Part of a small language model's weights.
Size: 14 layers, width 256, 8 heads of 32, MLP 1024 squared ReLU, 13.1M parameters.
Architecture: LayerNorm before each block, no biases in attention or MLP, some layers without attention, local attention windows, gated attention, capped logits.
Training: a variant of Muon for these matrices, 175M tokens, 10657 steps.
Each number is 128 + 24 x the weight over its row's rms, rounded and kept within 0 to 255. Layers, rows and columns count from 0. Numbers have three digits each. The size before them is the row's rms in percent of the matrix's.

# layer 3 MLP up, 1024x256, rms 0.114, rows 634-740, columns 64-127
103:137122115157115139147128150176082096159128154129101108129113161161149171127115094132104106122113149123093139123138103165094106181089143136088156146053088119110092110151168111129124101096112175
082:077105123121180181144165132096110143136117141123128122083165118141157141135153122098117103107120094130099124169087147145132123116133128129138172138133136116129111104136143113183092120117116146
091:122073118100121142114125123094099136140079155118153077116107136086142094136127164092169132135149084166141117107150151124123142137121150149064148088083128149132093150176156155106111159178117166
095:152115087161058117126118111149145138117085169113120117148138097140111125117113164114171146084148144159132143151158145112113143095094178166107152110127111143158159126136086146081140085096118148
098:122133171126130129119108150146170126117108112098116109118129110093123128193119145169128163096142137119106109068085109129099137123126125154096155157132127118108112193142112160126151145175166105
124:139122133166115159111065119120128124120130091138138139172082102110113107113161133134118135125127147074135102125148132156113170141163129101112131115125121134064131117159103123118097132114147140
104:141109157117124131161136099144119112157149123160112131168109097120112129137109146128168118105151138133109122130128139138135116168126178121170124113146178125157097136122111095122082164114121146
102:109076152183131129134142143131115114136135094096136148159149116113141147137163079127120115101120094178142091098112180112094130132124155176138117107069147143112119144121077149162132098154145155
102:136154119117180082137114139085131133099116124155112112110107095107119135140131110176122143146109131174118130130124087159118043120138173161109139155112137071087145106131150139154194147104086135
079:174135160099127128109115118102140167117104127119131165100131118108107109132096134101163116150114124112138141126093104143088095113131164091144153129116143131123152113140178134072108137121155129
092:157145160106115167185112108113142137131150143094105151170132112140125092120131134169135150140151143100096123136153092170149126126129160122154122135141127150119132178070162154134122137108123143
083:138110153119104133131139190114145147148183116159120081094077133164145086134137153142143112130140093165097094152116141136146129147161138135149145100170110158140116127114123071094168093108102113
115:116098118130136116111163096102143083156133108148115127112130082124141110088126129096093128095112096091056128171173174100179167111122142129119131136116124135071114133134122134113132166119133116
137:098140165099110134140161121118098125084102120158080122146103114111126117136123145093118164112129166127147133108138128101124134164090145135124137139154134114142060126121127087095141120139156131
103:107099096129116136127089119181126159129118143129177178139156155153135122101113102149115160124109111107161143137118117114114147128125104115126176119111125142155162140160141147093142124098136138
100:128135120112135132133088137124093119126104105166148114162131111153131158149129188134134152095125146080141173141132148107093126108128129135115129153127149088106118109111106141123140153086162104
099:105116141102120128106113122099155097175160176123181158104099100136162113123141113140157129119130097166131141137150142152126167097087146158132125106140173126107081150163174144138122144082112136
098:094161116159163123113082137141090122139099125161141114168160171112123142153154064121095144145132121141166117098079155151116103117042138104134121146105154189114153140116116180141143145132114136
092:094154083175129114141159101143140147122138101100132133115101107131141135082162115186161092133146127134119145118138094141121105122109109144073107126160141151136149128121123167156155148094140146
091:107102113163156119103124084109134100137097102105108143151119095112191142122119122153163130105117137149176132132146123111067120108114156101148103120135106139153147120132107130196143082184108139
098:110145115144172127132136158151109105128085181094114150081093110105131157116097111130131125115158105112171073147155161099091114153081129130095118123153130139115126106133116139122119120148146122
098:163125090133128129088127121139143121126104126105097160104110111111157149119151126120079127129143148148157108099091171128199142111123135172120137094166132161136122117117130106088150102103116119
091:124136102103087130125142119124167143141079144175169133092087119146141159135103132147174115114120138180174099118157094140105131204139102146101097129123118132113075126141133137131117125115135112
101:138109115112169136125148132146149152129146108140147119101121109123135122154112094122085131124116129120133068138158123127170162134127102161128144158137140174101123095141180104132128138148089084
098:107133128090123146120125186156112115152151172117143130140157145162119122116110112121124124129159167084101109159127094110117108074141141100105117156154110109112122136131111106099096134161144101
101:137163118120124147086104155123128135166143156152118124100165130169128108153141107137125158130114149127122148102135126161120163092145118051112135117126160114095140103147099112157123148124141171
098:110165114125131111140111094145168157131110148131151114059117140157120162112108155135108106185171120169124158127098134151101157126088088096127135115114110125140108150083134138089122142111149112
097:107128146134145154136167149080143130123130153099073148195140114130151114139138159135130115160164146090133148112079140089121146171104098127115152137151161133163126148130110122120139136107117053
091:142142103096082135123150158119133106120120132128133123117151120152155173099131143127127138097123136113121154098132140105119175142176121107075089137141137109149108121169114139115173135151170075
088:126137099130156118127160098102107115133126110118148128130176131127086110139111095128151125160162127198145083142100145118113116156143095114091165138113095134104157119154148116120127145105133136
103:161163131123149142152163148138124157097171172115137118096086138080129165112077139110171096125171145117110147139124174120168121132122090137139126183146074094136092128097166090115084124115145131
092:126145133126126139114153097126125115129108089130159168128161135129113152107114120116149138138142146136131129104148131101143150172138124088142152138097127135152152138112125131101160157104164167
100:117138112130124129098105100139129087108135138136130090133147120078136121135122160116106134132149119119121131127103142137119129130067171160112142148144144149106131120209146137093147179148100139
094:107132121115135156118132115097136119125095147150077123160159150128121169141128117086120110143123113151136079097131117103140205131135108099124128150083119116103122170139127126135127115134100172
084:138192106118085109128159107116115130131108076121149125097131138127070131100115105136135126090114170132116159148124126110138137137127122167128124123108139153131148098122141114121081119132117122
087:149139150112153145118104116110157112077136176146121105090160148115114144139126114141115116128163102153137136126147148117112106103139104125127150156125080131155122085100144162086130144145102148
096:096178178162161126122121126099129138120131163126107087183125105153121125108141133149141096140143111116151076114164147168127136100069135144132167163137126134129173167112097134130114107169124093
096:132158141152146152128084119132127116153116132129107144130120098169108093095137084108133114152130129131105180071128132168158132101158115087108107164138112135112114161104149139121137179145159130
102:101163155117126119151142123139127090118162121189146143158137119120139064155142120124127111123118150063157140141130113133099101125141079112106118122125123066157107115166143129100145092160152156
107:098193143175103152151116115101171161202134100152131136130106126132101123101118110139170173119165156122117143111084139123162123129156122135113094136128090150119096132107135107107158162135145100
109:186138166129114149091121114157152093124131105142110090070133156117153092113176152081137140110142132122153113130099134139152140119125105156154136137100130091174135119135113203088154141126135159
094:152137136122095105135128127129116084123108100106104110155177110130125121152127105133107180126138122128150075131160155120088120125143082174128132177182110109104135127144168118135119113126155140
097:142112139119135141082127101083167143142140127169118122117140102121136094123142106160187128126130119140103146137127131123117119137090124134133145149153096131116112126104124114141163162137083143
083:144153111141105144097077148126102115136100110169108116148123115175181133119100141161126169140172171106086111160130147121136127135093119155112106066135160161136117154127147140102117143103104140
090:111107098166124136158149107158118050139135107100157070117089146074072129126152110142135179169132084158175143082152100141137105118108083123130153104111097138123123156143128118137136146156089116
097:142102091096115124078142130112136085120145101112119110147126123140096107143111151136151131126134185088142111149123165140169155096169096164162113115112104102146130120134084092143092167120155153
092:128175203137153156092146111103118113130157161142149110134136152142144089118060126081119141074125177095136110098137127145132133108117123100156110149112113112134103095139123128113152145157120110
089:061129152112128147148103126122106131126126101149146099148145140164127120124108088149109124146127122146124144125118114100071164103098147182138116128148110115122136191145140130148149124120159096
109:123111113124107180089190133085109167094164078120188121143124088134114124116120132124121116141094109111136114129087136121093146161163093085065106084111134104128105130143113109132098121153148133
105:136126125120142142128166115112168163117107143122150068087107136121116120098131138132108086124154093143119102120153182110107122090145106081155156118154110140122121127151123087127124141099134086
098:106131113165074130132086095103125141137162131139141087151102145127115139091154142133153120148134135116131137137154152116149188129135087111152145122132123095177099116122119110116145104066090114
086:146127101085139124097114130130102129157121113166090111143091106185155139139156101119103133101163126138115128146099109100147110142106138162152133178135123129174121131138130171114120156112108108
092:159121125143113157107145142131138126136097107116143108146108139093096153134104085181149115126166098116154162164140156108111146129134153136111131112144154177125132138111179136130076070120105121
094:151141144164157156113159141139123126137137102133124150154102076121130144156136086124123067145086132142128104131121115130129083169110150177089173119104151095074133120088091156089156114114167121
099:129156128166094178117156128103109136145150102118167137100151127120139094080098142102140176144144155143143168118130132095117130129112138118157181077138126144149117147106179136120152152137093139
101:102151120086127136151148211137147151131163142111132110125168127105100163088080151141160132121153150106147086135121129127136156134111137125135120147156154163161166132086115141135173132116157164
092:111133132121153132139115109114126124127107120122126122101143120176142157124105075131152156142173146139119159080145137128147194165119057127118161126105128131149179127147138111174075117105120153
102:167134136154112125115103166142069154146114105136163123152130119150109104134147152117135152120141146109150131060126139100119111160119162118143142115129082136130134128123150116150145153121108148
094:171143126075161174065142148119112083134147154146138133117095101135085124121103124121100145094157136090136166106143090118169136130153130164115104114106128108101147146085165105140145142119139135
103:140097143146104114121111117147125134085114117097105153113111165070154113104115115149108172141180126162176109130134135129077123124143151133105169128144114135117117146124110175086147104119133120
103:124092111090161149115096137174157131131144116096118137142093100106135127087095144099133123169081102067133137142163142110111142142143138125124140123143156117118107159151110148125125171151108112
099:135113135105123118079120128163134139137115106175136125179154133161115138134118141123062107147160115143102145108067118110113168131163097088127124154134109166101088100160112145076128124191140159
101:149081148143147146097142102136139100129156113126135174100128132124113131139115151120128135172137163094130101112107148134132126141115139138101137116158106160147128129071130157102102132096155094
101:095112138130119121084063110113090104157092130174143115151142095117140138131178102121154154133144146188128100149146125135134072146124121108091153112135089157151129139172154191142113156126115114
097:139142134140119129113159078092135131139093132140134116131129157092140127115092182147110144137115109149088146129131157153108065124108121105097129151111089109152134077130165145115119153130099109
087:183134113181093137130138078105122128115126114141127157107129091085121130104126082075143171117162118175159083103128104149160125131138154080141164121147089113146129153124139132123129125158092136
105:154119086114135090131136096117117087152143133165129166119092119193130148144124109106120181069114090090150130144120110157135092122125124118151133142126105120117133117120111169115139130108128079
117:101124161157146159088135128157174119167133106129085151133140157122103105100140145134167140119146104124128127091133105135171112105139087143141113110133120151129078142124081120151118154146114129
094:118132111191078127165100139114144143075103124097135083140098160116139130124175180109120116145148154094118173174152127103133109113128127103136151130123122116135133124100158130111145142123097134
106:120135147130125159126148110144113116099117091123115116106113144117105135127135142162160149160136118111112104113132078119109095138158114148131116125110123127155097162138127114106088151098110123
102:143153156127139126126158094111124111092122123129156109120135148166106156104107124116158139151153122108128132125150127145137135127109124127113145151176140128100130110114079111108120110144100123
103:174181117142099109111143092162155119136146138138095136129122123125173174069118105090136102115125068080107117113152126105130115118117125111137136109130104079128142119123115114154140147155165126
093:156109133099085134119131125124129172133132139174141147113071100151136121148109122129115147135076154125080126129148122141135101159125090145110147130120087139142136089148103140149126133103138111
108:133130114162143142112124162096099094163111105131137155165123130118078194161159096114176120120125121125119112112141127069103071138138136107076165128100103132135130126162175128109150154129150160
099:127154137108105140093125124113113126147153159146124163122145104162121154109098122163151137102127160099118150106126120111111152169134098148129126101116092155136135098112156115087168128126108134
091:103079140126052127081147160144137082168106093135159102134115112090109127095089149112146102122140105113111103093115108132166176109142137141163126127129137095149097102122118119154119107098119094
094:118169152088135120101130081134148139124124124128095156097144139107111116109154147080075171128137151178119153083109127142119149122128070078184119158138146103156072144098158136118131164135138108
101:125167108121176112143139190148117113141097144183086128107143119089120118121135124141146123077150113142123111166126178166119160098150122113092167125146130101143158112133118119106101164142168179
090:121123127112128149147112165104133135118126120102146116115184112128109110127137092131085134148159133105160098166133116110137099140108183135163154114177132111134119115137140159127138116148166084
127:095176159145144185099135108102096156194083120122136110122156077096101109129131107139140145137111149089134116118122156149193115165150138162150161096140099077149113124152112130116130132151139142
098:086092129111081131096105126122124142129167119141146142118097167142125110157143126138175191125152187141129136171134115106153107106081147145121124165153127140114163082148144109124099127137130162
100:090118122152088145073145106111141139144089135175141101149145116086096123132079128146122121123124085123146142095105110121152139068148118135143135088117111151130124136154139150114094125145142083
129:096171170121107131109186113113102135108121105114107130124140098107163109120126138102129141091149130088112126115109112155120121130129122154118130097111113150153115161145103114145120126126166139
099:135154117123097162138147161109122128131122142152087096117140101103133136106160148155090123130132174109181153124172100167110109138145121110134095094154143117161121080169096125111126100140133123
117:166132145111139143119157164134129122108079145136120145132112102128135147130133122144144150110125140111172146096101151143161127132114111158105116113122126099131097158143080128093133145099087097
101:133106128125092128119114146087119100134155144164149086107146102112102127094164116067149184153175103178112122105115108110169108154117148132103135133149145135082126106155133177115150135140085126
090:131142106112163127126134077068123092129146113147156097102137115162104126108095136129161170108122169087146120112195112122133130129135111138123132137097090137126112154132115096165118125126129108
095:126165115122147126116100139118170127139160168196128178139131115136128098120131128103167146122131118106125134147141109090149098131119117164131148108119123136124146111125116090153100144122123103
085:124133116126129124125116141097079097097103131154119145135146137104116092141064144156131105125113107124145106133169152107159166097166158140152118123143131184102133138124129154155163106126098124
094:159150155135101145135097171185097170128110092127157176131098079119115133095126144111107154138120133136140179099155143166109108096133087144126148139109118135097103099112150162102130132158104149
092:126140119149121141170117125146126103156165142128112102107113140114094122164132122111158176127123134147142121136101125159131151176141161103147141109144143163112132177160122120146148150143125134
107:173148119131132161155103177096181093145100138099168112137109128122126088156180192154101147129124139119117103137096146117132074088138164104095139132158178114104159114134127118123150147112141109
096:166179079137119139105124152135139141168137134073106125113140130161083154100138118175128093100165104139132112102183134116167145178152147145099154143141101157115117124090122125140150125115112149
100:146120105136089104161130117151109154158161119104099110105080107109133132113107143094120123091124158136185119178149138125161143125119147142111141101132100121181140146099116126164142143148117103
097:129135111127116119105125113124141184129155120115114097122147108106156112148130117133156192148097164132134121086140111150174127136103085123093132142123093155077136094129115128149093185148101136
100:130082138137101158175127102171133085128111091132166119115100138096113133118120127121104128103130108169139068133076116184117147103126143162133143114116104149087146143131150093105109120147126126
090:178164119114120145122153164172070200137135134136142121141133125143110085144092103151174140164130140098133105161173123109152133081137146108090123125139135112143104141129125102104149140116089097
094:126096084121136107130165149140113154139086117099095115124136155124117138112119171157134167112136104132126112165116101133146094115147168109163140117151138083140101112156136163127087100092118106
097:125104111164119105105083126085110135149151150117119124166157085169157149126143151132134132098154140124146099149125108113115150148133146133104105146126141180118115144162160122094140140148146158
103:122133146147125152136129103142118146121081139144106148145082120106069139116106093115115110122145120100106118079170130154136125128149177146117106151103139125136123105159146129141099148124155110
093:125119117118127134126101116099143111128169125144133144137129108132151119178154122155126095114152130131110129107119114145129117164167101130188138094131156129154123148121128120149155156133155117
103:112110147156121110111184134155141120126114145130175161144147111134159120112127150165104163140092128110108105157122088087185128141148089096122137125130101131124126114140149186126094104107109141
092:134135142115084148082098148162131114160118159128122116100157131127113145143065108125114103135111141164123128120063072148137117117147128118092137124131137135093130120126137140118139155111161156
134:111133109127136146129182092138119122149117097134200096113143113130132125118135126121118112150127101089109160133160134117141132100116184133114128103138105141141139122115105125090114139169127165
101:124161106141181136082146114127145116107130138137190108116124091165133107120126120143113164118107147133136113125099116129125088090171102127114122173131080105166114134114157123076174124117138166
096:135162137125099120111136122168169127110118090129141175152148095116122125102126097125120130170186125148130136143112081140142166110107168068142141098122133114061120124166172121120126098164134128
092:093098161075168120101139131114107130148152151150122124125143138075094107105148189130132090114155129123152123117102110113150138118096138152151124121110129146087095105117083152139145133120134111
# layer 3 MLP down (transposed), 1024x256, rms 0.105, rows 634-740, columns 64-127
122:111145129183133121133146092145135128123094148154146120129096090128086144099134136107152137165133139127128123122118123170108171171130097149080088136150168098126137160118124141078141137142143096
112:152096112092132133110126148145073122117116128106150138125131164119113132128134112135163085138083112118063118101122135129145116138120152132184161153111141118132160144151119137141123151141138100
090:142122122122127110117165142125126151113103142142114157120130173121151119135095133142127098105108127119111122124100100121140119136125146140128135148188102140129138163135061123117140116117097100
114:078106110117153157137104088175113134092113124119121102124104156119102146120134115097176150114136132139144131128117161109125133139103123130128158104124119090104130120144108123159126145151136114
105:151123107121139100139147160111125124083131121161118171147104150111117151103115123103158145122155109072093123150158185120123121109106141132096140126085132091146169117118148174079111136128134104
018:146133099104126117131124135153148098099138087149135181151089114103119109121069149124127144134160131094120163115134126054127156152146130157108130145114102112102128139141168127131122141107118132
090:101091121136149081091122113117109112152125169129119149129103118105144134148139121091112133148137128114136134146146071165092157129141146159100109121161097104140132122140149114095101179108132101
099:143105138130149141086119134155156099098118089130065140136126130101145097133182077142124100158141088138139101115125088085148098155131113115160135142140101137124108141127086091180112098143098117
087:144126121144174130115147135129143161127087137109107143142134089103116097156111150139154125152149118161102181133097131132128142108085127136135139132064173142096102125145130131120124114145135127
123:124161104126138078156166103151135136131128132109131142101158122129118140110143170138160145132094160182107142117148123162108154106131085143112141129151114202142132117091133121164116166160148110
118:166156187121138093145112109155108131130149164078128110126146103118165119074128073146129110149139129118143147114144159133122139137117123104121144099121144126132173138095120100138121126154106165
118:103075144110122113106216172141129118130141124133138146131123113136126123144142159145172122123130165168096130131105108149151116110102133134122123134119118122149112148146126155150116166135083160
097:128077094149117054133059106132099145128131100144161111136116101129160107117118154124140119125111128149092132136130141126190148110119113143159149103125109142093139149122102181106128110103127089
029:126116185128143155107083172107163116149092134134150121109152141145107136121097148162133149145110078140139115116099132144145139143096117132123143146128132130137119169129088112153132110156179143
111:136147128147162129110178105121127164095157118141137121170172126126119072088139120116120110126142112153107095124077148087090142127177095129130090167128084121120112159090096135130198101101152127
094:138148154117112146112139172148103079135158053174146123132162135146115147172120141115124128118119137113132112109113109122127134161131170072139113120130142142154115136115149092094126119105126153
122:143155133098146158132126132130086155113159151152121123093114116145139140154147118131157149132125129141101136148131139107147156091083100124173117146096158157134125158143122131124143149138085134
089:151111125105112143166129149152120141130119090153123143123149102086103157131096146126093125127123149106154102136141137174129080110132136102148114151103146121178117134105120102120153095102127160
123:153123110141099150128152130103086121100132143127122119137053123111126180125161120136134182128134129132126100141135092151141143113160102125163158099165116176136119145115132154133157105168137161
097:142175153092111127157090118128096149174132126133069143121118141145144086170109118119133096160137134128112098109138040098138139124150148119147137128139129126120117114117106116122145136134118157
096:106159128138125116118118097106097068146179119140116108145133151140096137169143161161113109132131177135108111150171129126085109122126136129123118110116108155136104144113148165159092141151124148
109:149122146138159132158157106134145139107146156099141101154133108096156144101115131130168092130160117112124089147118143159126131109148157128118109149144105077102124125126143121108146110118137093
111:108194143141140110143095135106140152099126125115159132107122142131078113148084107168167144114144118145073137154167145169119132118151155117117118107180075139102128137101116153087148148124083104
109:167150069137173108148141115113114120112151112136123125153094139165085122151128069154143140180121180112095095125075145135112163094110113124096122184105100119143151144162088145141135134130106110
103:168154177146134134121087148139130104141092143123159131091134120141057093124163150135092133088125128125160090122121137167175123156167148142129159075173159142110145119130092122100109145134136109
108:156092177130105125153087098152133122157162080131109127110123147144129143104116117121106109139154153148111113138137149153144146083121115124079094126119139128145113136140122099104123104147108196
110:116136107169145079116161098118141138115125125110164096057107101099150166150123171078118144150122127130134110144130135137143157081095116159143157167117112127134093109160118125126178165123137112
098:154124152103168120126109147163134109134145173138117135152113133107101124138132154074104132134115151119094138135113131141143122168125128124116071169139132091110171130160134105118144137136082133
119:130135130113088119141173091123115117132122120131164142095162129089144158102065115108127102123135165109111119116124085131133096126114162163115104119128126137172124102106139109106105134147132122
118:160136092123141121143138106072115165143143113126137149139112162126085123171087084158114108102136130133154139144115146141149133131191182140107145150141118122143137136117084161093116129131052094
104:137155118144125064143175174135158156096143132109114088083104110105167141138137131150134119111148118081162104086127135125100141177113080148093159122134124129130130155145110125116127101078144108
098:129099125145108120166136082153132094124139137102133131086138158109138173130108100148118129169139169072136178138146094143122116127153088147164138140145111138131135162093100102110108128097143101
093:128120144135158143116110118101115088130093106103159141108126125169132144106168086134072174144134121075115165156166138147117137180108143112087105127128099142138135166122165140127138138132109126
081:103113188130187110133139108112132074116136142127119086153133124100114126115128131104109119122143150092156090173134175147112152135100110114117136095122126132167172089142130157127149131126186136
105:120102115139138129140173171120116162156142134136082159141114161088075165124117108139111146127108088123142184144132114149154119126144134143133116105126144148092107130111138130109110144132103094
108:144159127088148127147107124136183153140124146132096112117116136124149143088120064116120151127095129115191133130078151187135102124148142155080116117122128126128082104092122157138161096110170108
107:131073124127106135138146122152145159110110133126144082121101123139108133160120100151132127144119120108146110119143101127102132092140122110114114131156098114146102091133134131111139123154094119
088:106164141114127153172086115146147091091121139151110101128123139106118097150095131094080123125122121211147144108130169082093116113116097156137123163140161161134108105149087091154142104145125115
091:121106101108152142094135162137110119111128125165125157125121131074169113151115082094160140131133111129081153112133141109150127163119174157123148160104136130105149114094104143124097120099124149
035:152123190126116096147135102144141130146148128114097122159131143099179148122145104073126110098127147100096156115112143105097116128135140155093159134108146096138117140146107076165129072136126114
107:085146179133088128082107130143145069052123135149124108116152134161133109136132158055154150133118163152131145122171153130089107147135146151081108153117114142132116133138127120120126109113161143
066:163152109136110118137143122145157092117109125111131122160131146141148118115119148083119176117151163111156123147114105172102136141177121173139153171130125115146168135135145136118094125064133150
103:115127152146140083103127153118135139107160170137136151097146131167159086109119144084143181132131166130113157150125125148115143130119098120097110119130126139163133157088130121108137144124110128
123:112138116119155116135127131134096133124112110180149126139150128123171158162099134120111166127143114127088086119172129123146123071135109139154091087057183124142099136116086157130121123109143124
134:123092092126161107148163157120129110111130134111142115126138160105138155129159100108101116140168117159126109124120077116156146132142148093136124112133134150109145136146129154128105172155084090
106:131117142092152110109144195107115104094108114110163112144131105121092101149110142106160148096163131123141136189157134126095151141093094151149111130174118191190112141113145094142144116111120139
101:138100126125181109109114167169117126117122135106171136176148110078131125120146101121121103129109108164120093173110120112112133138122137137145139143146124142117127159122113117154135143143144108
103:096166132120162121131130152078143121120114154110155177119099146146164124136142098144148112147091121157124112138134101128074121122126129130207180169156124139103129101158117104146144114106113130
112:151134152129129115114063098099160124138123090133131155120111089144081146141128141130137158154103056066150140117136136096171123103182129104133143106129150127090108188163153113117092160134106098
113:132136151100123106150116125142142125109128152103113080127179157086159147158129158098104058138137133141124102087113187137175131109154111154144194105150083131111126090152138120121128124157107109
095:162118129112140107096144148094146120142143148112064126142128079162128109141146138134156131127161177136107152132099104161106107104100130096165149113095142110165126143157131181144114128149111167
117:120132125103176098153128106124156134121110128080143135109120145146115114127100136146138162117109160152120121132152142147117143135131144148130129116145113110153136090126119123120107151104131142
108:085164133097134097142132151079144142146133170105131127173184133110118073148150143125128140120127142116151157087137122130133139069097147114110170092119121147134144164134128113155131174151120082
076:147125118157141103144151115097121152137106168115147134144136147106128125162096103137125100116144156136118108138121160164134138117136112084123140147140141131100172143155090080196136139109143108
112:152106136171110117145086145128113110141118120110123146076169148112137102094133135110137123155088143130157103125180112117122141128133113145073097113145148143105159112121106136089131136099128100
095:124154107137135115145126142152142163126141112116125125122143140131157149107126124094093155138139127086152129100083097124095127163154148120132112089107083129118151139107130131147157095092104096
104:166157133090133133150107130144119133135123115157136128148101137119113174113149080084173133108147095103115154204131142176102101130140123107086090139119171146128146121144157140141120095142119137
032:166136129112134139102150127116114140154181093105137106148153137114116181147130119144093117101127097108150149134172139103122139111126129159098157135081147086067089135095135135104179128089143137
079:133157115103117108119109114115144159097103146133109132155107140104118083160112144159139048111173153137148115121136113134150142129138141151113184146141115128120129124116140108106070118146128083
099:086159129156124138125139155121158149151154157152129119118151148092155136119145137122104120137105120168096148161157131100152103116129179125093116134120122077113134145124082185101125082141114105
113:140134113102129144155106108164162153137141109115155109126130125110095099118128096091110091117127095129107109129139117119092124155128146114110140168159145139152119131158135104119092082112136132
117:089161080154142095166104122119114084144144114121169140144141133148099122128102114145095139082132099127161140129140137108106104130127139112086151153120149136120151040155132167127135124140135149
107:130116157120124145171091145152129112165083164129122119083145090118119122114103159131140136128092107092122128143142146090121130127115126139143097116078138118150080131149134127105115119092135130
098:140115143110143127094118130125120147097139105121147110132165148113092118080103141150132123130113131114112102156184089100135157133085145169156125120127109147155147138128088166127159153089140133
091:084121101123094110187106108138106128122133134092115107100106136129158194120160151148154127135110078099114137144148157144099172127111134115105133165132145122125148085139139135138111146128146118
111:103111151114112120133132149129145168146126166146137096078140174159164155124119077137090148131062129098095129150122153098144094144136166155103107109128146130148132095134103122099094126103097128
082:179114127101132152121110115157156122087100136134154166141142098119139154099111108056109095102176183106108118135127137154141160086079143141129136164121126118161113166083142127162094137138130142
021:167135100136138114146167143124154122110147140120141159149090126088186107136083108118136150155141110140157106131134150137079154110123116133151113108153119125161202134156100134185141167106106146
112:163141078086140144091101160168112139144104136148166153151116107173113151100131156128128115095141101114140102151151124089141166127097088098134140153119072160129170082131119160084135125119140111
029:115129116118147096138130118145093107107137167115128179164090114078123167114152121122117093152098105122145149163108160092115158132079141095130193081149138075152114132119152082184115086163120150
102:092079162125123124105106138153161166115119127135133123110102125136132164120131145090123163124110139092112126146157129142101136125173101129084119099113085162107120109126121133158125133142117136
079:160106103114121102124174086126156137112131102145100137090124138107139172149131109130138113099154117124143090144135130152135105112125166117167141069120144151133113152107099119171079134198153118
107:106197074099116138143147180099128145118113126167114126117086103140116157109145096111138125103123102137137097159116116103142152184097134138116133138128152120122122094118141152195138137135141143
096:117124106111119096111133118105133146135114087118145134106125128123121149110140141092105136148179125124117111142101113173126146147132153144153123107140124141113112087109158116131183141173144112
100:090089144142132145124079158095131114094130136161105150131129168136142159109118143117167135124066153116140130145133159185166112139102137133088150139115159136142133131145107113104114069144148090
080:092081133125103128094145144115141127091112077119193133157121104113150146094081133150151145130125105117140154132166123128132160094149102138125070090100156131124135150090112104112137138145125153
118:160060122119144104129152087150097132055139106124114181127164130126097150134148133116151082140151137120126139108162187104115120140109101106130097129144119123135129122120143094157147182090146147
097:136157136140122076156145126132103132145179140108087116117124102170142112130120096162151102136097091113125112119141115113166181109104129117172144117125134151131113107114057131152114107137177121
109:081167098102151152157096146132163163138127108114151141101118104154094127142124098146140116101118071146131107133112120114115107124138093105160134099158177152146177131101163151133125171160096149
009:133115146158127131155096120144110140137126127159100108110134121137133112172142134106093115082103127146163128118151123100129124155117141090118107126145127134128135140097147114078134151158156096
090:081128127092127117098072139133138131117143114164081141140128154102131100169099112120095119101097139139105160113127155140118076145093098089172059104135168135102118187095124100138162117082159134
120:133113162109094140129146156151197136138148116098124135162100115098146113120130124175119128138110094097124125118138114182140158135153110126111154082113130138124140144178103110114121130118098121
015:139105108148128125123146105107095131122148095104122158107157090132118131136162095143116130145135136127097138142119161107191110111180136137127135128114147150151145108119123120127150143096089158
097:099112193122146145134127154112184093076183139130164131200103150129146120159153117132125167175128106124104107129149146158107179123129130142123123095120180156165097124114175102106100136107164137
022:130164161157106090179152088137115127101123171167138137173116110111137141108148167139141125140083132115130137126133117143135165081136122100128120082108118163122126116135119142137149112142149144
102:158101085121144133098113088202147125107140137106107127111127160131137137152116118149114125095109168118104172112086145127162165109120156124093134164137120168122117113151075133136145124114102106
099:126135137137124127115109092130149110142142139137136090128163112136129154128154125136092120076174141137085112122135153119156110143108140102107127112109125123101125116129127144147120128150093125
104:132108108143110077122136186101112129137150180160158140118148122133107153122134156122152121128143090115110093137117119167146110123110149131117073125152124102114136129117138146104157108117119114
113:168140147146161145141175113117132085134128117102170126102115128113119106135136183101133153138130112135077152153131095153145113119138161106148120104169135105148117137105124063107154125129111120
120:145120113125121141126124131167147128143112115120117137150109140132090141111131100124141121092106128086151108114121124121179119131116147186147115119133187130134124135112169144190182155116119126
099:092131164121149108121121144164136129108123126105138096113143114111138166115127085177152153135111132147131116142089176155131126057159161119165114119121135125150130148170123122128120114158128114
100:149115141116117123109110138063108142146127115118162139123120168136187146108143124140089099127099117129135168157160190104129102148064109131104114142147117174144147145159121124130145127151163125
085:113117148108106125155172123135137121123162105078164124112103122115137140098085133144164121109166171117123119134139137132116103167127161119090148097153105124135133123154118137146121112069097109
071:126139131145079100123140163140152146116129131110122112154123104094143134180126114086084123139132090164121087121116169125124146111148112146172123124166118131118143095185138183144126110096093128
105:118098122140190142155161126147125131110127131095148116121149077148149133129103100143097115155124111139106138148098148085164143094160148099107093137124135101165119147131134087116125109119137135
091:127121094160107126127150122160130130188157114104139121155138096104112159116131167102117106153108100092148084126116145146148108117116086142096139130101123101095091177141134119128160100119137138
110:099138128109085126155128138112145125143120158137168144139157061131112165098097146129135111117153100084130164127151180125160107128115134128116088137082108131130176106119122150117088131143129110
121:125110130127180122094146130138108115136114164114120104075141154133087109111135178132065150138152116149100093141186153163111079135118155135148093100148114124074129142129140123123100176115136123
082:142139151099146146117140115091149130120128174119124112145180148104132132116141122117140139141142110155128123122147175120131092109145110133149127132153135076169129067120124126097105139118145132
108:127108127129117132102157145136114117138128141130135093093149137094139136157205084170131138110102090085165094109128126131143129134114181174180122084127158152150117082134112117150132112109105094
114:074171168115107137152161141151126086151151131134152116133095157139147077164070146116107180150133135121133113091122102107091101106146161113115122130101117139140135172091142130085093085140120134
086:123098144142158145122133138101169105124096111146121131152185119159139078118122139147104148104125115095139137150139143147119138128133134107136144152142132133094125077131182119104067098128063138
099:135141143124129101128161104150167137138148105162095113141090099136143179125130098144150121106127131176139160177149124124141114128139120141109141111086091163119146096153135141097099138098117156
090:107133108168180157101117142121161125166139133113128105117155122157116087137153127141153131147102137112119160182159161150102151169121120169115110140147092088096122139107153159132140146125126120
107:131139130101111143174171117126103169112162104130123107139179131141166145131142104134124140080141116109163138132124182173111147099139118137124145122104137121152144071117134142135156140159168110
108:135158138140107167122122084113105111127117122165145163094099139145118160064156086125143127134095158140076088152142113132133111086116102154091157090102142145112151160106094140138098149142128118
103:122157125133145115152098125192083127121135145117161114122114136162169109117139157140143085156074140123136094132125146110125141131131144127135140129097107120082133112180156084115115122119146103